python train.py --num_hidden_layers=16 --hidden_size=192 --num_attention_heads=2 --num_key_value_heads=2 --head_dim=96 --intermediate_size=448 --vocab_size=8192 --hidden_act="swiglu" --norm="rmsnorm" --norm_place="pre" --norm_eps=1e-05 --positions="rope" --rope_theta=10000.0 --rope_fraction=1.0 --qk_norm=false --attn_scale=0.102 --bias="none" --tie_word_embeddings=false --parallel_block=false --init="orth" --init_std_qkv=0.0361 --init_std_o=0.0 --init_std_up=0.0361 --init_std_down=0.0 --optimizer="muon_variant" --learning_rate=0.00702 --beta1=0.9 --weight_decay=0.022 --lr_head=0.00675 --max_grad_norm=1.0 --warmup_steps=200 --schedule="wsd" --decay_fraction=0.736 --decay_shape="linear" --final_lr_fraction=0.0 --batch_tokens=16384 --max_seq_len=512 --doc_mask=false --train_tokens=168200000 --max_steps=10267 --dataset="wikipedia_en"
Each number is 128 + 24 x the weight over its row's rms, rounded and kept within 0 to 255. Layers, rows and columns count from 0. Numbers have three digits each. The size before them is the row's rms in percent of the matrix's.

# gate: layer 9 MLP gate, 448x192, rms 0.101, rows 82-201, columns 160-191
# up: layer 9 MLP up, 448x192, rms 0.102, rows 82-201, columns 160-191
# down: layer 9 MLP down (transposed), 448x192, rms 0.0404, rows 82-201, columns 160-191
gate82 094:163156127174103079163096097143110125105159126148136076143102160094144126155129094112113145116115
up82 091:141111112127192145080144144184136149149125113136136186122084121131134136133083132160078082087104
down82 092:144109150149153150075114131127117137168096124139160163146120106148160128174098148098113115144151
gate83 100:151140093106144092134111131132177114143111144102146182142129106135080154125133153165115116132141
up83 098:116167136114149148109115140115127138159123132131120118127125147098143136159134150116126108170151
down83 097:086125115157153116139102105095125149160158138157142105139198106139186128111126139111123116135127
gate84 089:111156172080136160142167100127133106153127174098140176109126111112110119095168123130130111159113
up84 099:181145131162094112107143191101091160118149152139157094129103108107162158140088132139149137085129
down84 094:130160143122127093165147122131140139151120071105085130133092121134134113151150144126125112136095
gate85 099:129125122133076093117098110133109094138114091120145105144136125133118136129135095079115112125119
up85 103:152100110127134089115155156104148147134123075114143122146130125178141134115135121161133156148110
down85 099:116139116099157142072098125096152103147123133128141135094118133121107134094130137121186140134137
gate86 108:154112156181138159139121151174134103091153118148154122180097106122137152107138106111132130138157
up86 100:167145123122133132138142166130137114116165117117078138110120184127100134110089117123143116121118
down86 096:157126124155100110164106100142125130182133126133138108089108102155146108146176127145085143127174
gate87 101:120148151125122160116161171120118100093148125173093129140122112145132102092151121159088121149126
up87 099:119146125093089143109153101127120137148164123154109108106133138151134085126117096154135064090063
down87 097:125124149167121087152157124102128156113090079125114137161134149116142109147145119169085117103077
gate88 103:117097134137117115127151148105093108167119108070156109172115114063107132103126126118109141149101
up88 104:085125108105125139131136133070115110157076138132109091128172118092114114074149156091118165115104
down88 101:166122088148147158171123135119142138088124095147150148117134125138118116097096144138115112140102
gate89 103:112105195092104122137124131083134170165153198170132159122162147089122136092168076132100154141155
up89 099:123121111116128135134141103139105115141127129114154128170144137103147143142142119123096119130109
down89 101:118144116129134164119094151166149135094079094148135121162119107131110077154121180163141090142097
gate90 099:107153146112146149099188115171111086094160119125129103140132124134122162125120154142121130127110
up90 096:114121141115100144143152095115135159152136104142118141115107149147116071124146078148170119122151
down90 091:145131121157119105135107129184140166125112138139122105147115168125152141121135114106108162131129
gate91 099:125117165101094110146103148120104085126140118131100106125109141141124094127197086114127097071113
up91 100:094099152116099146124160161129130119130171158124172157143122128129113128144140148165108139165158
down91 098:104136079143147127158101125151173139141141101090154150121205095104138112127155135145116157194159
gate92 092:091133125139151109137136139128160148087126102121166120115131108136101140144161156138106161146127
up92 107:121142132118093168104127111142126089145106149132110131161126099130106109097152124125104142084113
down92 107:121159150133137134154157111151131128121105148128124144111138087143135103110137090136123130100142
gate93 110:101141089109121076141092121159137133105125136161106125156149117127077106135139139131115171136121
up93 111:061164143157134096130146100111129151124113120176136124164111126104129114136088161124112158134143
down93 106:155154144119114102120175166108131155125150143097115128120174137113147129152111083145210176151099
gate94 099:134180152141141106117102132172158169111146128186150112145122145111147131167105129121125121115117
up94 099:090107108148141122091166109120112106140112090127090139144144092125121163141070077167147165131121
down94 096:155141125141130122162117169186133097173139115158150164109148136147142130126084148132157115134163
gate95 105:139127147079124128124134148131122123114134143108188126153153134143140152114124099141101133133117
up95 104:118127145165113133111125155145117073142122137152150083109069099155143129108128155162119108168133
down95 105:146142081133115113110142150115078089147135103149082138139153092121105097142159124112090123135128
gate96 100:116137106115161105155119149111164112140151125172121149136078122155154130147169077151143127094129
up96 099:118154138164138139182133103113128128118088155127150143168090165156157109123139186126081112086142
down96 096:132157148161125104156154105165113153148194128157130131112108129116126089120161164138142135142125
gate97 101:114102154140147153153114118114148169126150132112148146109133066126129172103138088157116149146087
up97 109:129120095155120097145112097104095112069137090158120136144142099131087123092134111139141118100128
down97 107:126121121162146079145133144132103151117121130121095153168091102152095142132141109151148108111109
gate98 103:127126134103135122132114150144102115158134126088143121137113140128102143135116141151116063138117
up98 112:088134145130119099116140151114116105144130078076098135144127157066096130110137123125131128132104
down98 113:117126144123183107153184196108129105156118113093096105142092173085104105143140123184135107106102
gate99 094:071166082103154136129118193142136081082121110102139113146135106150077129138133146098096066097159
up99 090:081139162113161136133139147139133141085087148103111099084159124100176137140136104134107106132089
down99 092:094115131125152104126143197126128157118118158146123131153114133125133164130142155124126150137149
gate100 090:147116105176144099123110092151112138158093138138154127114083100117097157112139125136131150087152
up100 092:122114109167059113129119127133144141128127104174115127139158132124121111131134110101113098140093
down100 090:132175127144107100126124132119091139131125110114130109095080140100101149135136122135134073134159
gate101 101:096115085149099124145156124129163125143151173092140169059119092109096095140102106109119168110144
up101 102:088091139134129097134134101165117102123142152102131136113145146160110112146108135156150183081131
down101 106:099116120138095114137175100087134084149132143165124113138142114075130113102150096125094137094037
gate102 105:105146146118123128141099147112100129141108119131134173122164118103099084127177124143123146102160
up102 101:151118134140176152128112103106121125116151156127120116164149094097143136110157112147142134150127
down102 105:136151115108137108187131131112130135168124119090133143135116134120157143116160116120127157131168
gate103 097:134128154106110135073134185110117114149111131161113128113162104106119133159137146124115106112148
up103 099:117136162112160131107117151110098110128126096165118121102164135092182122107161139123112122117100
down103 099:136090144115174164168139142083135136203150112143113175146136109121156131125119119124136145130128
gate104 093:160121130149132095113151111122134096119129123128119077105141107135127127182101099106080140138164
up104 096:094128094126130165142126118136104182131133107124134130075101155135102112095110095136109157152128
down104 098:062060141139136105142104144099166149143090158124109137128124085174113112127164102134132127115132
gate105 109:103128115100153128149148117145170129094110113139144101118103139140117137118132124106118109124106
up105 105:151129137140134153158175121150153120146158089131092148122168120147130118141125095119156112096095
down105 099:129160141124095110089136112141158112139134109137149128180085125116159137125135151195128120140079
gate106 106:173117111133152118145127136135156134132127137130141178156135136144124132113140100078108113110171
up106 100:127119160133133128093101153131113106173143110108116112154137083110109113138095138146149134089129
down106 101:102171173125149142116169141145129125079127130127120116141124118150127116144125157105147139152109
gate107 107:169130125144112176118118137098156162132140113161164134128147112140116116128172108120105145164126
up107 113:111143118135115157152121121110155116117159154106146154145089111123104147135165131153096125140096
down107 113:144142148150115117078148075131112173137134178120146143150100189128113162145094111106097122106151
gate108 096:116109118097159091104087140127114135136159127141096091149154115119135129139183129097096142102110
up108 092:154110128138165143131111144157121128166118108108145080148132147135120081127103112130108084099101
down108 097:120131142122146130131129120124107102157090146112111100093116104124121167161143124154099136139148
gate109 093:107150125158157094133125097115098114184149098114116092137129144134129115146124142139107120128137
up109 095:107157129131160136124138147146134104115128120180132097069168145090114137132089106144123111101133
down109 090:121097123107121172127123148083127127121100106102131171126171150122122146129119138122127117141155
gate110 099:109161116097131076149112158102145149079150160101138156144110103119116140134108139146141120157172
up110 102:120120150107102134101174117106098131117096179151123141086093113161124133106131140135125141123091
down110 098:120130187156159136144112112065138103139160090142121149149180131169129111091140141144122111095151
gate111 101:116122168127108091119121163106139082148164179132165154145171127123130110103161119162112175088156
up111 105:167137151122098132125089157143123108127168126118138116151174107125136138155158141131115177162149
down111 102:071133106119095102145146200131126125149142129092111198140145153121141131112168121146109147176129
gate112 097:111123097143164089130101106119103087154145130121126074152148130102123143115121138095166109151144
up112 105:112122123109113144110074105129112147113123175149107107181107109121056127123153124110152152094112
down112 102:147105073147079107152096120148156139125103146158194153111125113110113169093137114133110126097125
gate113 104:103148104134148142110114171127119110113098126120146146122112128169138124115103147139119127122153
up113 100:133110134083101155167118137063084121147085137130141133144155142123142143123107100130154136128100
down113 095:145114136080098130122102117108148135112142153125142130108108147137093110116120105121124160117139
gate114 101:115164193159130145139143082119114165127087134142169121137124138158124137156120100098146119142143
up114 099:115183152147171120101162117104133105115109153138138156171104115181087171125185132145150107092157
down114 102:139197141104071069128157122157167100091117152152159144122132144120124126141109102133119124124129
gate115 104:125086175088140125136109143127132146168158097142123168087154123094202125108148114134114124126152
up115 101:113081129096115132147094122125087160128102135138072120101107165162169151149131129142143134176090
down115 102:191115103136139129107088102125216087127099128141175094135124151127088129139084088114115127122095
gate116 105:136119102070136103084127125095146141126134162131159145115148147119089124145111056145080154105112
up116 107:117145142103142146145116164129143123135116097088161166126120105087117103067140100150160170165168
down116 106:142124102086160144105120123110135124172141176130087143113128111106129124136148132140121107079078
gate117 105:106117142173094106086106126141118113147133092103135096124160106111131116143128097117110144123103
up117 104:136145095150118152138131150120173131125106167147127132124135151145103097129140127139178079117135
down117 097:099142079105133148161158091083147090134107116113168139120118118121116123073166103092118126123111
gate118 100:206129125144144143126170122115108103107132130110161149156128101118118129142133144132132117125172
up118 098:136086158136119105121121156148102135131106092138131114129128120170136147129128150184094118109108
down118 098:110106127117077129115126116141130117130165165143146106109115108097146100134159162127126129118163
gate119 100:141153138114134183108109184167078128121125139118120073099122145150140129116153108114135144095139
up119 096:144174153100143124180109136137145137153129161105145128090141108125108128125151162121100167165115
down119 101:082098120104099155112159094103133116119115146119118130129149114157089133115149076154143117126126
gate120 104:133170168110107156121119099167122124129107117146112098093102155087133126144124134153115127103109
up120 103:124148155099172120133118110133101146141117091140116119144150127119101141160199087106118097144117
down120 097:132091119148098141120147185122142128092156083113120106111135104109139159108126096101143088123138
gate121 099:085127092181113171133099142172139141134146139133143122142127125137129157066145155088108138141116
up121 088:138098116143130159113156104087126130116111136124117129096112076113164170098113132172138083106135
down121 093:165111115152121154156140117146093097085189098107098115131083122117122155084167120116102106113156
gate122 101:100100101113172135103126110130150148136116112164087159100135143081138112100122153133142141123185
up122 092:150115103165102141126124176149113075135108117141134131153124153175110161125106115105119115129119
down122 095:154159117146126112147176104109147162089130121164102117123147134121165122103150126085107135107144
gate123 102:140136131115129101132131149125178197125128148136174110163153114132160097148133148159109114120141
up123 099:132135124120159113172128114111131112135148149104149128127140106099155100113098117135101112143098
down123 102:111131126144165177139152111144136120120140139082089165114142155118108139125115125144157134101128
gate124 101:114122098131113153174152125121141104126121143095120123170154108126153114145119153140169090141150
up124 095:130090122180121071110143093139155119122138074093115145111139128134115122109123083122140110129115
down124 102:126096094116108123129148092141114097129135121101110166126122133161144105076105133080137135118090
gate125 096:129122185131102114168159132103111125147145120153111070163109108119119159145082134157116130144092
up125 099:112118112128153136102106186129127151124111143117126133160100139107127108121154072151122122100156
down125 099:142111112143139143102111128136153103100095149100115121114152089114150113088107096170117120164099
gate126 105:148091144118108124109158150151129123121113091105131089113151166146114147172147143151130133103121
up126 106:101138122068158121161131134081128175109117191113130155169095096092134129131084136165125153147121
down126 099:134119141153135112115132111130144068112102099136136096133108130136092122085155138088122082115115
gate127 106:128151121170158135111105135151139126131122118131136163134101137131113134146133155127141116135120
up127 107:140111081116127151154105141096107129114109123172087123098171121142143150135141099127144133067111
down127 107:154105117113118118149125133116144112125124088116124112118159139122147115118117094133171133122114
gate128 100:123157099093107103125149077130124087117152137136122114141059109164155134097142159127134109132124
up128 101:147126076126158129131134146104121135115157160152128109104135149152099151095118132165126151114116
down128 101:111159136138122114094163157156110124122117131101133129105091157102117133161098129159142144115164
gate129 099:127129135104116139114109179122124098119114108131099121139109123111114151128166150091090141128134
up129 104:123112162148186153103144183122168139111138119132119082139156122072132132104121130132137136135120
down129 104:139073128171118135099114166110124157085150118119135116100088121127138092108121132130106139150157
gate130 095:099142154150158091103117126073099158126113115152119075148155133134113155122139145170121142092162
up130 096:123110168133116083126156177104132117164105157151194116138140120120104140170158167181098095106156
down130 094:167142119152132093151139084125139109139113131088102131144154132102134148161139106133138106171114
gate131 101:099114113101157100101158082148090158110111114064140106112140127088099178115139133131152154137084
up131 105:114114140140133114103169154152172136123135109088155124138134158132183182091131140095179149166129
down131 106:127180123104176143116136119118134149142154158089125148113120096163130127108143135144160120118079
gate132 094:162140121116099147047143107148112137165143152079133122129108144166093098123145113099125129139131
up132 092:125166126161122131155169127139080129117127092085107136113101153112108125162185088126126103162143
down132 093:118156110145169089120148101134151147102123123134158150114157112121155109142147170151119115165092
gate133 100:111082114146112163114084095158137120181163156155156160110134107081066117123131153099135170128157
up133 097:110136108138119093171135148092113141160122118138165112127156152192143147112105133136215083116137
down133 098:092106069106121143107116099142136134153144128149135106098114101105149130132163133136173139132099
gate134 100:161099139131144163136089123145093121146159145156168163134121127126108145162133127137130155111126
up134 101:113147088117079120126166125099119135129149152101094114154111154163121099097132143081116134153123
down134 101:142156082121123117166162150136123164114129126134106192130155147161129128148097121121113122145139
gate135 094:134101138171117144116121129132125072135111130074151118124121127121125128184125117123109135072115
up135 098:128111130146141154136132123129121161124119129143128138138126149177182085104136141150121160132124
down135 097:131154088125114134114139147121092205123140120110159129152100144167158088094149089099115104152147
gate136 104:175108151159156140091109157150148127140119101155099141116140137122120180113161108143152126128112
up136 104:107182103131112107173147147134136118144145122097107138121115122101130153127109142152097130102146
down136 103:094133102132159158102110134123150152136129104134128153152081129150130135107094085091136133136133
gate137 095:122153138126118087117124161200097143132172062117143152124114120141152082141140117121077087114117
up137 099:152163131103143085125147144154098119193140114090124116115129130137141087164125158158092105122097
down137 099:142136111106093108117132132129140144141098134090168120138117149083113151168125132110095127125094
gate138 103:114149130147150107086150089137115088122132137161133133109103126160162169130109109123130178119163
up138 106:157134110137145169112153138139079132120117064158111169143133143098140145136122112081095109132127
down138 106:153138122138165092110112194151122123135124103112084133110121166124142124156091127140145093125110
gate139 102:110154136152138156113168108094105109111124144148151104115095102091115133119155131136133117138159
up139 098:093140167123127108141135105148161118126134128134115097117146139142112097166149154118095114145128
down139 100:145182154138128098146090124106103127140135111147174099149161107164145094139136144108108144113125
gate140 098:110103158129136116140130114150083108118161099154115116085115087139142122123131114145112151124158
up140 096:120126121126134159152144135110111106091142127147125110122103114159155157120084100126127155097166
down140 095:095104124083124107175161167112108139134146153115157109111135112137126148122109110118151088134135
gate141 097:125166162137140159130129107129160068107141145100142134067151154109136097129089085094108153103126
up141 098:116115180090100130084094139081159122106082095115120130114164129107132144161111099123065090135103
down141 106:163126089113093149182163149139146116119117133164122072173084087106127117142145144168187176148119
gate142 098:124139098087103140139141114135165122172186140161180121164078140150110096105097144125080151134127
up142 096:157082146178149096102114164127110105119124086151155097104102185145160076119137113150126142149172
down142 097:152092099094091160150112158103105136123102128131112129119083175115133152139150156148124094146100
gate143 097:099131107109138127135129149162106120136103126085114068113085118108116116110148092150112071095110
up143 093:118137107145158147100124104186154111133167100145111128133067089149135126131108133168139140115134
down143 098:114136133115157136094145115148094156132134142104114137123105133095152125180100148131131156149107
gate144 108:128163132116134102158145076116140124112123103154107193090155183150147150126090097133073092088176
up144 109:131141151169115138164123129144134083096161152118097115126130093078108121129141155089142124131158
down144 107:154136083152158073090133129124150137089151133074114112097110134102109132155093124111100170135114
gate145 105:113108157083148088097110104157143135090138113141109159125138113104096115142131139077134140137136
up145 095:132136140134118154103142124125107114103171088121134121075108107101107131133109078128103115138120
down145 097:087120169158162097122127153126129141097106140118120146143163129170138106134097144160185110118148
gate146 098:134155083109119144130139105129109153120138142116114129138118123146121126124093122152136152060149
up146 102:072084151150120114123123130128153141083091116083105151104101120142120155091161092116141148151150
down146 103:129106121138140176140143122083123135098127132134116136114155136121126128114129115157147174114098
gate147 100:108155149132160127149134089088145100146108146129152065145123111120114106123098148161143149117131
up147 099:084140139115139101147103134149162137165132140126119134106075124161121089157062126180164138143111
down147 099:130128160122149094163138108109164153147158109132175120103138165112147104117116181127155153116120
gate148 094:167131144107127120174110101129150113134126150139103119144150096166111162125145129147114089119122
up148 095:126106173132146106143129120124104116152119096140126147138133102142147133127163076136118144149142
down148 094:114100113113086136107171135160119138061128094125131129085113127132139135135090107125140153074117
gate149 100:090099099127144132104159119145105131113165153106143142100112180121134173080084143145109096115155
up149 097:126102105131157117097146144079162181151131160111112100136098160170109115137131140161154121123125
down149 100:127113124131159109114107141090143133098162147139111119121134121127139131079176165126118117103121
gate150 098:111154127156156124115181154135095132152111107068160079084138140141151154145134149153116123161146
up150 099:123129122143130146133130118145115109100108132126130125080137112094097131106169131122155095122158
down150 102:133164156083138120098114117122130157124093166164131090146135162107127118125158137118117130137100
gate151 099:134085086108124151131143159140145118132177124139122148107115110108052152144185114135100130125135
up151 098:161161128100118116163149133098081140118165165149136134148106163167140119117111147123150125129125
down151 100:113144129119118096158177129112104190135142129137134173150064189153133085093076194156146121107099
gate152 097:099125149066138107109157144118092095137112130111147115155109113125123138120176122121120118134124
up152 100:154101134169115123137140123166117114155164108162119163142175140127147132113155109089129118135211
down152 099:153118142142175129143119135110162111112084114112121120097201125138104127115108152106125135167207
gate153 101:144142157145116134129147065132139161115146125196187114133105117160146177130130081093124124140142
up153 098:189180065132147131126168113120158129138114144111128067165107103141154114092132131110147107115134
down153 100:113155136130116150144114122153143147137095118146095129105110117089159147104138147155113132111113
gate154 098:103102139102117159117111146103070117125132113156131164134110152159147110121113147081139105134116
up154 097:138124137122103086103118114176137142121159162150085143116138102094131161152097113135116099138172
down154 095:146115126124150121133075120158132128106107144151136106122155134134153148173125129147131108123181
gate155 101:147093115151152092132116095131181126130185156112126122108157129114138139133142114147128136120137
up155 103:116153134122102100075130083130155183115142151124131070102144109143114143134146111132123141105130
down155 109:179146106164126146166121129125150166136153133128111136113128142112146121147158096129138126127160
gate156 107:105125114122128135109139090109156143156151144084149135128098128107132128101099115109127149072108
up156 103:095127142170102124139103132155111145153157116116130125147161141176166106095134133114137088087126
down156 105:142132124127160137113171105120099116118116092112151137118090155121111110077107150153156133149161
gate157 099:111080103109099133158120169147100092110130151092143130115118180081117149167184126093165129108141
up157 095:150142128144140088133129089138170135107129114059157117103129131104142145115169132164110094134113
down157 098:155163125127112128111121101117116121064091127133141121137158129068077166095112111135091152147128
gate158 105:118135157125139142129115142132145107115156142127089157150139096165131167100105097139160120141131
up158 110:126129100108132132133138106126153119100139042132114127154149142120141121127137115127126121135117
down158 110:118094135153128161097124140157138120131142123148117094116121161132099096106139146106121091117100
gate159 103:139137095112102128155164117152129111129158129098118102150109149127138169125134124136088121154153
up159 106:191124105133131159109114148129103035133121136136134115175113130132157133141124125090117141134154
down159 109:135148120157074128116145135085125106114105136138161107117121127151127116074096114088166107124105
gate160 100:137122124111162126102109111108137105161116121155169092119117127111117202105153093166150127111087
up160 107:130147171179117164114137080103123152138113112117155120117132142101120149126125150084139155126140
down160 105:123130130178099154083151135150141141139128151124122122104151144039126141143136110110100153133152
gate161 094:134100096148080117133073108140127124079143136174113080134128167092110140158107113153115126098169
up161 095:140118113136144108115129098122157086135180129112094127142142156139111107101114129124148141111116
down161 097:176117138175109128128124134191159106136120135114125116125100130158115127140138080156098140119072
gate162 104:105145149113132088176113130166103151113126137176128161135113158062116157106102090125117135116107
up162 103:134120101169103131095138158144100119116095148104128114131140124143153162125121103086118146163152
down162 106:123109150098171137152125081122159164099068096111089111109175122159116096147107150154108138118066
gate163 104:095121118165110148123124143161124128148135140125160139086117162152111115120104104093124130099151
up163 098:121131140080098106122113145144122145103070123107129096108113093098130124142140119072103133103157
down163 102:110158135120064144133123199114067155136085169127150144144139104115134194110138130064128122169143
gate164 103:137112112084133128098096111125161126137128132150124142122108087126137128139139117131171162073102
up164 102:116131106105120114147137113157125137129122133096150123129147124126087154163143167122141185110142
down164 101:117126109127108154111169198138124095160153124124146126129113158105165120124153132114152152102121
gate165 113:106055141109139113114102130113099144117133143163140166100141109123106137138143071163149108074132
up165 104:133127106144098113156154110120161108114173149093127088147143106118141136101070112138139143128080
down165 102:169108074142117151125125152137097115106125140078133138148139130116097163131127093135119135175087
gate166 106:110119143141138127130078121098137117148117089101120123159125131134152128136111135103168119154131
up166 102:144157116136163147120117147126155128103131094099141137112149103100117137126152156171129107131166
down166 103:154134122084148115159106125104127129146133099130155197105143165143185131137158101140134141124075
gate167 097:097091098114117129164077127111165124135170132127094141105166150108107082132143132105135129093121
up167 093:153109122122136100150088107122123134108153108184133160116142129090160160136079110073157100131137
down167 098:063139186166110137162122093146100094168144108132158125143090114107149116107125080136165128141098
gate168 106:118117123168104136130113104111107125165156121130106116131106111087152127128135143131140125109114
up168 110:179130152176080105086137082145173098155135113123140109137156123122169136134139134108122120147113
down168 110:146133156153141147116160124156151099136093095139140092143107123082152179094118111130142158127093
gate169 098:123113116089105181123115119057140117101140182097173127118116154127100111129133094128128122106178
up169 093:099143094107157076083128131138146099109130144136132154161115156163117132144142125147106111164094
down169 097:192147126108131132145108102143149141121141148109152144121091121115127110156147095095122141124090
gate170 100:160145146186119143130104163084089124116074120125089146104145129099123113124140099104155117117119
up170 107:126168134102160100105120114156125105103164126128104153123107068145123145100103115148124113138130
down170 106:148119135107151084108136152118100083165149107112129091113104100145163126122117129144151104141140
gate171 094:114100110114119136135122102157180139151098174110135125169126126138139180145137109120123111126112
up171 089:153146136155125133148126114109115135140145119167137115130140176162159140132149111134114140107159
down171 095:123156111102116101130116093097137115096091130116124132133101146140105163096150146107114121134153
gate172 100:168123118069159108098167144163161105115136133146149079124125128138140140113135145138093117125112
up172 097:134142131121091090153138103146120155136134136166136095080100118107117099127138153141115133110151
down172 102:115099082076124131135120107108126144135111157120129131068116101115133122078118132115094087178116
gate173 095:164151162111139139140149121144129165132112148166127092138117134156130138094139077120075100141123
up173 100:076113160141141116121128096152120090116107151142121135151094129145105130117106141119143138110077
down173 098:163139140081108141155101126119103176131153137121126099124118088102130080116153077167099128137156
gate174 106:157088138107132117166112134154115160141141167125113108147085136101099136126156070140139166165126
up174 104:119119134145127129146114133094106128114158129121108109104089147132134122176132153120135126093082
down174 103:117126127147135166140141108108115134097106108123175128107085118096141089120109118137096109111111
gate175 102:093102143105143146131108135084164147108135122147137138126149126141109142104154150114148110110193
up175 104:145152137123173092147173135155128109143114101095109145137140138143124143145097119115121115078077
down175 100:111121170183157092100148140189090117114106141145133139152104138131116146140121126107124156115120
gate176 105:103180108143101123142120131084130078161137101156108148128149108127158119086126113106150132103122
up176 099:153132108073139131142141143148121099134125124135129098156110147120152142115072152150146202084061
down176 099:170119126156143132142159123141147142089095180130106137096153133109166122112157133138132087120142
gate177 102:138104127152139104146131095131117099111107125143112126127122095127130127125125118146156078167163
up177 096:121167140059162120154127109125092116132117164145100140117126110142159098095184089113136148160091
down177 098:114126155106088114147112148145119154135115124127110139122151130153137073084127135125167134097165
gate178 102:137126182118147123124119130136168107155175097158153157130118155136156203074112150180125115105120
up178 102:075094147123163066109159116145154129122143094143124146177147117151172119144155101135155088126125
down178 105:119117127158128096080138132133133152142178133156141112133147151122141112121151171112109100123101
gate179 112:125125166103123098144127104180130114119161155187136134100148137110127140101130120093095116163132
up179 106:154128148119090118111172118089129140123097134085147151131110145135096147140143126122099156100089
down179 107:085100172143125114106103139141158131089152146170135105129101169138142147132135137138130109144134
gate180 107:133110137116080123141083148116102149099167141135152102093154159096143075137125112142123116119128
up180 102:154104090104151140154125114140089136114115165108190129116107150129132135142129112111117106095108
down180 099:126139119152066117137126101156134129096138083183089107122117136147123130079117096156149111143122
gate181 095:135145133195123163084107046150135135158129096159145144142134118092164137127080114100121121093111
up181 094:053146162094146127100160117113152125136150159155124100115151139112159135129092135109085110148138
down181 094:097109118069115129107117147053121116156118096124126131112103148177125097117107111129153098116133
gate182 097:125125137143148140107144121090119138048132183118168179133091109133097158129185100150137139161137
up182 102:132127138162095108099111117110176105143187138116148115110119099058145140146115137089122121129110
down182 103:145131122122112177163108126121115137115111124107118097122159160102142110091120159112130142117124
gate183 102:161162109123130103130144132117071141153134123107144164096135097107108136135136115136148129129127
up183 097:091117117131120157161118134175132123149140180106138125115160091181181131187118186156117123101138
down183 098:089145087135107138124118156067144135126158144156113113118168129100130118159155126148148122140110
gate184 100:115104155085169135181126097139139125101099191132140123144139093170145135109142111100197124127114
up184 094:141091118118113117094119134105142114129146153100138078119163122152132151131146132148122157165154
down184 095:155115095134106132120109118124082136117179085128068149139134135175103146114153111108172108114145
gate185 100:141162153112172120124109167107156147063138136123097089160138138129147122109148130081118111105168
up185 103:164131142127120089155132142123118111151136140124110121136095134118141151162129132122144123131131
down185 098:151125143137128153124180111082094097148137170102091137085124133160094114108085121134087110142107
gate186 097:122154125123080167122129118146125122123140080134141137150106155129140128074136104080117135093126
up186 098:142145114087094166103124128100106118115115128162128129100114163117110137098149098113177148131138
down186 105:116098128103120117125130140110120122130092151146123088126125189107137165153109109125152137111120
gate187 103:142141149142092164134119129132136109146098170173161198079131138053080136113181135141119119125123
up187 098:107082118129088138157116121131112150114137155107103115169137139130131127146120115144072060120133
down187 099:133166165078147146143131157073125128152161066076084165175133142130161133138149124137072123103125
gate188 102:168119124133137092098117129111163157110170152136148207095187090122135131154114102124139154111124
up188 103:140132099092099120147113161141116105130126113099138134134203115130117120155151106131076127129139
down188 103:112172138083132115149107160151083106093159116139126107143143122135152140134139124145135144106084
gate189 102:122149120088128094149134121148107166162127138113159104104181106084113124100127130139103162145078
up189 097:173113143123147141144143100112101127102147122129168111139122123146109190132133171135123125105127
down189 097:104180105074086146103105120088143136110133135123104116115159085119127110117096132129113147167105
gate190 097:132126162104113118167108159120115136148119094132169140090134151163138111156191151119146151119125
up190 095:163149136150138160124120125116154123158094151088128168130091118132148120114125139167130104075198
down190 095:134097109109138173149152136167150141148130079123099130154096121172140125113118105169135112170120
gate191 100:119168127140118128150140093112134165141140077105108084134148151072152080114130114091101140137113
up191 097:123158119181085127152113127116126130158148170153113129096131077109102114127088110139090098118080
down191 095:123142115122178130126105135087101068081112137101129139113114099119130092147149132091150089124118
gate192 105:118147137127110138141117083177101137119140083162134131067086125145140136108145146142100146116131
up192 106:143139158144128067113112105141126130134127090133139120161095132091126157104086134115118160137127
down192 104:113155140138115149159143117087106158083128113165109133093146109112133140116136135136133164142162
gate193 100:135099106121088160108129111084107144155124167103148131114107131089137092118118155122133121126145
up193 098:156154152152105113137124081186134128068133116132175174103073135127124119147160159124134182150139
down193 096:069130119106113122094092162170111123155125121133109127129164123138117150123090133117149144152157
gate194 098:132146166178117154108136124142132122148117091111134173129102133088129148158113166142114109107162
up194 095:153114142112090130121106111119092140132132132144148113149137163125129150136137167098143129115139
down194 099:077110149147108082131089113114074121098103116155090118143103151149163117116134137106128138142123
gate195 095:131148144131115138113166126185131117125156191092138096130092140122135117124112128081082176075126
up195 095:179100173150182114159147149121128131084162100163111133139092091104094153121129159106126094124116
down195 095:161142162097138108131066107137160072144142164136098164095143114110133160120118092126109172153109
gate196 106:114069123131117118055137188143125122130148113137129145156122102089122149133133161141123123162138
up196 100:096092095169108147120151128076144134132113123123112139108146154108116118135150140114093129131154
down196 102:134117117120135124132133118129122086103105138136129115140071138125162076121150079145116153141151
gate197 085:154124108128070127140151061142119081143125143142145137114118199122121169136126145139098138127138
up197 092:074095129137141111158131150094112130164125135116140143129119119076102118153144136110109138118180
down197 101:150155095134084158114144074159113106137160131154110095104173158143120153148148117131111124120111
gate198 107:071109127090132141126153105116150092133129102128109127128088147149122137093128147078114155086096
up198 109:117123120126157121111140147097155119144132143095136129129133146137161136131120137138151114146155
down198 102:105160134178145141097158147077114139143131069140143107149125124125147171115164145157098112112076
gate199 097:138112150096187122138143130136159118106138139108142143136140100133104121107168146160134141110143
up199 100:095123110187135095160137105070116088176130097142147106141175080109122152148158125126148124181148
down199 093:123130131137091127144113154146071139151160136113096150147114124086197098109097136139147119119100
gate200 093:128198139142119139175147114158108141112134136184177089141100119116182144137170102152091144119127
up200 101:117064134134155139103096144127138158119174140089098156123131133133090114093114094112148121148140
down200 101:159130179136121147129072109152151111121181112078147163170135104120123107122114128084136127091142
gate201 098:173149119149133145153157115127122118117142151130110116157136082104121136160109105122152117121156
up201 101:193160122140133150122127095124151109115114106128139094146138084151106147176117136113146165133183
down201 104:166138080133127134143140144102113138143160148137115097099151119131129170158106164080082150160097